Weights of a small GPT-style language model, trained from scratch on English Wikipedia.
Size: 14 layers, width 192, 4 heads of 32 (1 for keys and values), MLP 320 SwiGLU, vocabulary 4096, 5.02M parameters.
Architecture: RMSNorm before each block, rotary positions, no biases in attention or MLP, untied embeddings.
Training: a variant of Adam for these matrices, 146M tokens, 4468 steps.
Each number is 500 + 25 x the weight over its row's rms, rounded and kept within 0 to 999. Layers, rows and columns count from 0. Numbers have three digits each. The size before them is the row's rms in percent of the matrix's.

# layer 2 MLP gate, 320x192, rms 0.0574, rows 131-174, columns 144-191
127:481475489484449491513529489471517472512481484465526488503505545447497450490530510474511514453532479520513460506498464476536490483519546501488474
085:521532478474498518512514522453488511505501450535523511487490534495549481481509508502458539455490528496476520470497515497510497480502482476496519
098:517517522491494520471493506508588508496473513542503516516485478482480518464492518522544527471468529512459537512524481506481508486490473496507503
090:534499521552509525504493515485498496502458491518514538491501486494468502481491503468531492499488546482464492527486510492484531460482501524507534
118:554514500525502503507523492488518558524520505496491486490501521500514510481483477501501516501526487493483563487518540449528510491505477443511464
114:519544458498492501460484509470476529510522514513511521501465519533499524486495524496490515473478519486464515510498444531481472454491467500506507
124:527498508513555485450482541474487462465532430460527489543495479488547492527479451506510471482473499540519487522476440501479509514527537475492473
115:526520508492496538521530543497506506487511493485497550464489519489504541473556491491471537519499496549545516460477533499496517490531504507458519
100:482529531486505469498490514492528532490462512518489520513514522509501505488523500493552507509426519503493493524476461498482513498513508519491461
134:528557475518493543542501547461544511521518514542495522500464520487523471476536476516486510497504480475483505445501503494474468504517509453479498
063:497478472508490489510474520497514488506481496505551499467486440478529569476530488455444491483483542513486475480524487529497468511525533473529499
080:525539514472486500473519536477504527507497489441466459495511503466481473516459477462524462499557507500548501463543517469523477534500504532456458
101:510561483552499485514464539517548482454486540548486510501472473474506458496523514512564498460498498496471489465542500459515470473476508497473481
099:466476534552529461515553481490533459477540495458466517507493485520500473534512491488500517498555477478520469523494490492465446495510485512509532
099:512520491527503491492497488516525481430467539522448467524503477521502555498467510464525503493509484495522511514539479502511512470502465470486525
104:526515504528498510543504492451537507495512468506492512523485500491481491462505535486476517472551503528509486468508490538460509476491508529470530
102:474569507514506486536508505506485494475519514494492489518564518494488461537527493522513494501535499556512508505451494485511477510498437507464515
087:525511503524522545547503494509524479521485466531488504504513492491493516512535508508512484461547522503460506498523524478462528498543485520474538
069:499552505515496472474476504467538507529523517554491550494484564475497492499475522519518517483486500495497493495525487535494461433492481516557498
110:459478458499475520516521501548479485501516452464497494457459511506468483529500484481472477537506500484488489429478472489510499478518528482476530
086:508540528509507487517479497461471532531504458531519504508531489490528502483538490485484472512483529495492507546485503534494505484501504493516523
081:538519546492490480513510525513492565516537495558550494520473493493458503453534517511499477468509518503507504484516464505496536464511535505506478
125:477491473504500519511518525491515500512497503519519563511562529498462489531499515461511511488503531507491486496482521475474488497555505490502513
096:469492503480503512521527503524532492528525510501465541480501490472454464496533495478500533495510494495531445506469490489527478463493495466475485
096:503518492486486500501462529520506482510479516529491482511470503442519524462477509492545522424508534485489521528522519482470530460482470464489491
099:539517502512487526501495482455495520499485489514485490482474495467485520474536498503504543476481500528469493502479473496476496479481525474486511
089:481469519566499481522507500494517490477500494508529501490541472500474536475498501497510512512519466486446505492528539529493491523481501530518553
096:508467453505531476482488496474518445513503433515515514485499486484503525497521508470463497530512497510496519483528506496484495481464443430495509
101:503546540551496476526523516511509513525474517476458512501490489475513490488503479514517512517545493509489448573541510523474493474462540514474500
092:489533519491511514504485486514528463475471509545471551530520496486535508483501527471466566450513501517493491470565544499460489490505474510540487
102:521522495501526484548483479508468483458449458472482508498517482517513506498527474453496519521501493496500528485472499465477507461515506514497509
096:522513543521513485539473470494498497503494434507475472487485500476498516462493497469429512492483527493491537540506479532478512532463487510490524
146:475467478489479484486493498487471485506532505462507471492499504457504496483522513497501461479487526516508446531476531457511511524489536519518478
083:545585479490525498465501522462518471490477513508500513483488474511513524477485513479533481468507496470474537521518443471510525476502512490481507
089:465504521466515507458491527522513471473535495538484504539509544502527492478478493479500521492470466524518511498505523518511530495520474516497499
112:515551521523485532488467488520473535539478507548503515495467508534472536465500514490544513507495499534501497485530485469505497500485513534467455
088:542500491526501505513507530485532555502517505529511486509491489488472493468509520472493508478472472462483506496546505497506522459479526522532512
085:518446492490524503508504497501485525521552467517488466465500448516477519487515490511471506493496493484489460484474487490498499505492533495494511
104:476466472520486496456518531482534558485504523485493499458501473504474510543539522523551505481528522532437509458548524481551522520521516499500551
097:509525521500525493494493503472460489492502480511450478491511464477483534500522450484480451449497476471483560518496473502475549509515519543521507
100:529568528485475479527500509502530542497515501502481430526473491497554447498469493544528527502487522497482506533532523502528487476516461548462449
119:503526519531532465496504489509444418475487530464470447485528491534541485521518529446544488560546467490537536520478458478521482549507482504453494
111:492506505532467466490479507442496476491456473501525497523487505517482460535547472517469547481476469493506452509524475512511464488501512518491501
081:530563475511500507472518532480491530492536497525491475538468463504542498491485517453521521489528437513468482457510520513463496493493532561501515
# layer 2 MLP up, 320x192, rms 0.055, rows 131-174, columns 144-191
113:507490515483569505499481503531481482506529500498493501493533451542509547521486478513472476532475512508451526493490536513484485552483453491481539
087:473520550522477545530518517531491465466549513472478511499520526494489516483523460486497505514506500538518542465475489512509465532506460472506521
103:517516502500470519478526492491522496496512505466523497495499482537513502467511515511484492478471496488501522492489435479452525479538489498491552
096:492535523497510512482518493459498510498506476503499515489532509492537501488464502499496514503471494511491512485493522527464464541512492488477468
109:537521484512478502492520495498528554525538509472502483483466527503532505471475469508481512479511484477483545504512557441520508507494473453513459
118:457488464498491509489510531504483517501474467445475469447518507514497492541477488499483523522493487462501482464473481499545527493498518482497488
121:542489496490552516486490488479514489449535463514492524532508469533520520515501443476519461486539459503458438484471516504498524561518490492481518
116:494499505530520479529475480483487480496506513523467457517518451488486503499484494445494491516558486506490533487569499481522496519493511478503532
097:494536467498477460471510482532499454470476527442480483498499518507485489525453519518495471524497514543531489491486475449506477461512519462473490
124:475455502486522479473523464541477514479490485463496466504531507542493526517454519478519482515481497511509495512500527508496540480522521554502509
064:502505521479478508530511511506487505494485466491479485545488513520499505495486482484502483534543565524531518480497522511505519518480478501499483
076:487461492538511467496511492524492489499532483540513480483509496549503569493491472469487487509514492531502464538473503548474509518500535482484535
107:494474488445536517491536457496454479536482467511494484501527507534484527483494517472410489526502494492505519534470500553472528507499498483519547
093:526534472509483489454475553490508541524482470495509471510515554487500510467487493471510496503457457510519474530496480520515494532498525556502501
099:476477471501506501505484511525482472512533461490516512467498515474518470505511473496494563512503456549497506489514559483497475516529488513511524
100:524513490515470451493541481530548546478497515501505515482513524484518503522480500516525499497554484487515438449516483470521450498502477474465519
104:495509499487506500512456518514523519524518468488517512511517459497480528497508487443459496514492517494467519497527486552469520475446511489499491
081:462485449491495477478445497509464477471543506516465492519489479492478506503482515452502478517458463520507514523510510545469466527458478529494471
074:539471492475503495530501503483498517517487449469481511497503516520482501504515529537469479495445488528524489456499462490477524497458509502524499
101:527540506529507488494460496458543487490495528562499515533521487488485511441529496501533499480498505480477536517532528525492512521498486524475479
089:533524511498481531498504470512492517520511477531531518487517512471500499484497493516486480534508505480493484461538519524482509512477501507494502
091:510493526496480511515509490480505487523549515469481495518521472509472462456493482543498511508501481472475513541487517535521509447468501478508527
129:487483469466482530490506529456541496500502476511548547503544506475460498526490499483501485474498559498484478520482503508490467509537500489534509
095:512565505503489494490490466508472497518483478501486464490526525475511544500491550498483473509490487501526543530497498500455521501467540507483470
102:504486520511539489518521431449483537502521498503479499494487554511550472514519481496491480557485514490532499483485527513553491536517513470509492
101:535494510526493481483466499507534459472501532536504496494453461512482507486498513489505513458523470476507520503510432502525491486520522480527512
089:514478518522511516458475479491438499520503484495472488495492517488509446543484521467483464456496491494454525468476488509506451526534467494501499
097:494445481494501499486486483488513466488495439497530489512470489502487525484476532485439520502451529496470481484492488513473479521502464497523529
103:499456517525522521485474476536485513524461491495497533511475503520457474506479535502487484480479520512514492495521519534476535492502533510517505
095:488521500494530486531498490570466492509495502473494453500497513490518511540496499507488523503538430471495487517474478512506506549542475494481483
104:468473467508471538475502535494557516541540524545492485500503547500533526534495523490495486482492480538514510530522520541519481553476515510488525
098:495494508498517464541479524504491515505467535491481479566499469485459489462531512479506465474473553493477530530486483471492532477460506485511530
118:489482490518460501474489494480528529502488512542511491487494512474503490473469534532543493470491548507512477529480490454467521449476505507535475
087:538532499498480520466499501520547509492543532482502495464485460517506529473466499473532475474541544510466530481487448472546506509522490482495484
085:492523493505502515496468511435520499484491436530479504518511513473504510443492514479481491488468515513551504512512505544490588526477496535489519
117:504532532506495548507508499522500516530481474514494521527501489485551536501525495507506489508490506469514502496506509459511523510501500521522447
090:499505486466515512517512489503534541475476473510511506461468482540492496471484501511539484512501470482490514486487507532485517498519495467499528
084:514456494474473531498520498513486521501564454470494485524515520511489528456543481526447538505523544520502475466463487465509522509511563477517507
105:505527516462522510487453507490471458535493464513468481521449458491535551493455523452464503481497506501542508536473478467474506509467502537533508
099:481521543500495493527495464484515543512492507475495505520465524518486525495528484529485517517477533511488507532469463448486547504534524523516518
099:526556497519470516541487506498554512498487502542505505498486484515516520472499525505508500496524504514518522523486456524505513455510492508484454
120:504531506525500460525516529526468480488479528463465458509519500499509478505492490512502510520549483525566501538492507489496473526489502497493498
111:511486481469518519516520504562503506497528506477458496475524473488511546505489526524534482521519481506470522497490536481488517513525514530482537
079:484532506519468462513497484516485508470511511554515515491503486477518508492494508544542486525514507526476525492533517507471522510506451478506472
# layer 2 MLP down (transposed), 320x192, rms 0.0523, rows 131-174, columns 144-191
100:489499489493463487514494502503499480533498494484508489522519503501501453516496492464508505477509455511502512496497479501515497482492553498495497
089:520543513502483529490490489504508522482462523475518549514476536495481478487497531525530519481464462490491567506523473557494492491510492472551494
103:483517520452480503488505501545539466496474471497483526509470464522484504476525494495451545533507527492490488469525519499442554511510510532523509
094:520473528470520518513538522516495548539485458503478496499537458502529475530500453495489429505488466500505501483489509496504476498473486433500523
100:481481467516457484536491500552486482494540511511503483500508513463539531524482483518454509486514522517494507528479484471497512520459520518501484
124:504478493521531492444462496515470516483488534503488519474496521474475492529497488529526500526518430517503495534489540476555491512436500510522498
112:480479512517375517486475473539487509545496542522509510495518512516480542507512538524475511525510559467476475489540500499496539458494492521536513
117:523493505501544493508486520506478491537503509505479509512491475478481522496524429474505520517520469505498507474560509502484488516447479466521508
101:513519473469471513514496515524509479455459551506454478499488517505487542519503555519436506497555508548486491520524489492494502477542547496489476
108:504528470521515503517475525490515482514513503501465505490491496482529495439518496509486493478528459505506504484504488489489501493509506483473505
064:528521463531467510475498542544495474505506473501510508490481507473500477508518547494506516500493520493510518489504485487544502504497484533474497
083:506457515497496466518550472535481487524541504493464484472480486527536526504511487486468499456506447482513512496477477508502485506513523505497489
104:499491507506497501514496486508510522497496507527487491476475484501533466485504486489525514496486468513488523546559483499534471523490507534485512
097:534537450504509504512500553495470482490490494496486463493533496480473529457476497487528494485476467517519504518507493545513563511469490491486534
099:541494509522569503454497501491496487465464519533528530468527473518480518510529460480523505478496472504487548503498438517498482522459487508477538
108:515490492495448439496516454519498497477471527529507511483503532503498515486475509472487513491513481497498485426554499492519493467464521505485527
102:481481491511542470501542460471512495480459499499502509522473539470522495458556495528512527494494474514493481486504465530533537488509462529481458
087:477451442514498493562485512497473502475454488489469506457512495491489469518500494518518539517480450495512523530502530521445481533474466533491502
073:491476533507530494531494470476503497497535509509497465520492462499509485502510507501538504484541462505486484515552502517499494539496455498476500
102:472513472505504491518473504468482468511510505482486527483473489492478445505488480495481518516546451488498534489496459518501530550504502506450523
090:501485491460499518483502516500487492472483522499496567489489521507511484493508496490523508486512481514487504491520480520483428500485528492504513
089:464505502516524545492500550509520499482512525493470512450503503537515538496534563499499522504453497457474454513511500528465537474500467518520493
117:491519457485458477491447542526527483472474490515550536494481529443487500526473480473525484483497534492535511504473494491531497538486540484515444
100:484449525519488515493472493452486469463521517488538483546505467534520501479491536489492463504497519491489508501492526537486517507509496541477514
101:505521494480494552484514530501514482506473532536461487474493491474514489463483528480527521430521490506447510514529520479469529496494503509481495
104:476515476489523492492484463501507524502525519489528519519505522505505450484514493528474522490501555534512482501577503518453505469497530503479514
089:518510528512546509474522486492478463548527453522494508513491463494511526508524512507483514509488487472490506497473466505489527498506458485546535
098:485526521514498503537491533479511513496523518453469473513475473491478470514481513511478527473491535436520480476481501511476491506524479520535475
106:473505497515481492471473483510508540514493523493529529492496510476499457483524485518553513517503486509480464522521511559504491489476533539493475
100:490513518503458490483473494494521479519478520552518503506516496461455531483475496530509520477488503543481546461514479479486516500485489562480484
100:520524495485532542505518479473496503489505500511467509471424531503507522511537527481493509473488439508518492487521518551480500525466468519499490
102:502541525558505482467498501450491492500541499505511530479533486480544519478464483494499472554513496470545488478454489491487530508547510504552495
101:529526480476526512517519498505483493493470504509515531516511499510486524508516469485502504503484519456506536484510474522488502482493487486492511
090:464485520504433493487503490519523479504508497470499490497513515531498518506551505486488542538480542513503479507515542503523513502518531515556476
091:536482503529484531525458503494510505568513505479520478506501501510493491485505478529511507535497526504511523505545529501453462508518448516493468
112:480511513491495536479532512478470487528508501462454499504496487482505586535514500494490459501508473462514523458469525495526515525523491465518486
094:494481456517518512491482484471508413507541521498496502499471513496518487464449510519463508480496492522484542486535476483448516543534499512478515
085:529490546474461514463528502513457524486498493514511492472498511538429528444491500526484499461509506525529474466470507520554545469465489522498501
106:486484521496528457502507473493478498447471509521534443449507501526513493503475524509501518489484500511490486528515485518549457474516531539503538
104:467515489478476515494498504463511483507493528441512527521546539457459512520475488488543473488459587534462518530495489493513515526478535484503502
103:518533486548473546482519526461479485502477516511508536482514516452530548525518507521529467482509488515520506461449461489470517522499488453518478
116:545512449498499520563494548457475470514548476441496486485507497485518487521506492499498501520504490478519531467451536479500475516510498430479501
111:528507460506565513499549508511535524503499502494453500493481486473510549483454507485533523499541502475488552468511516506479511498505504503476538
084:464491505496539519495484512502473488501483476485498509456528524476489515506510466496495498519498535493536481517506441489498525557469474490502491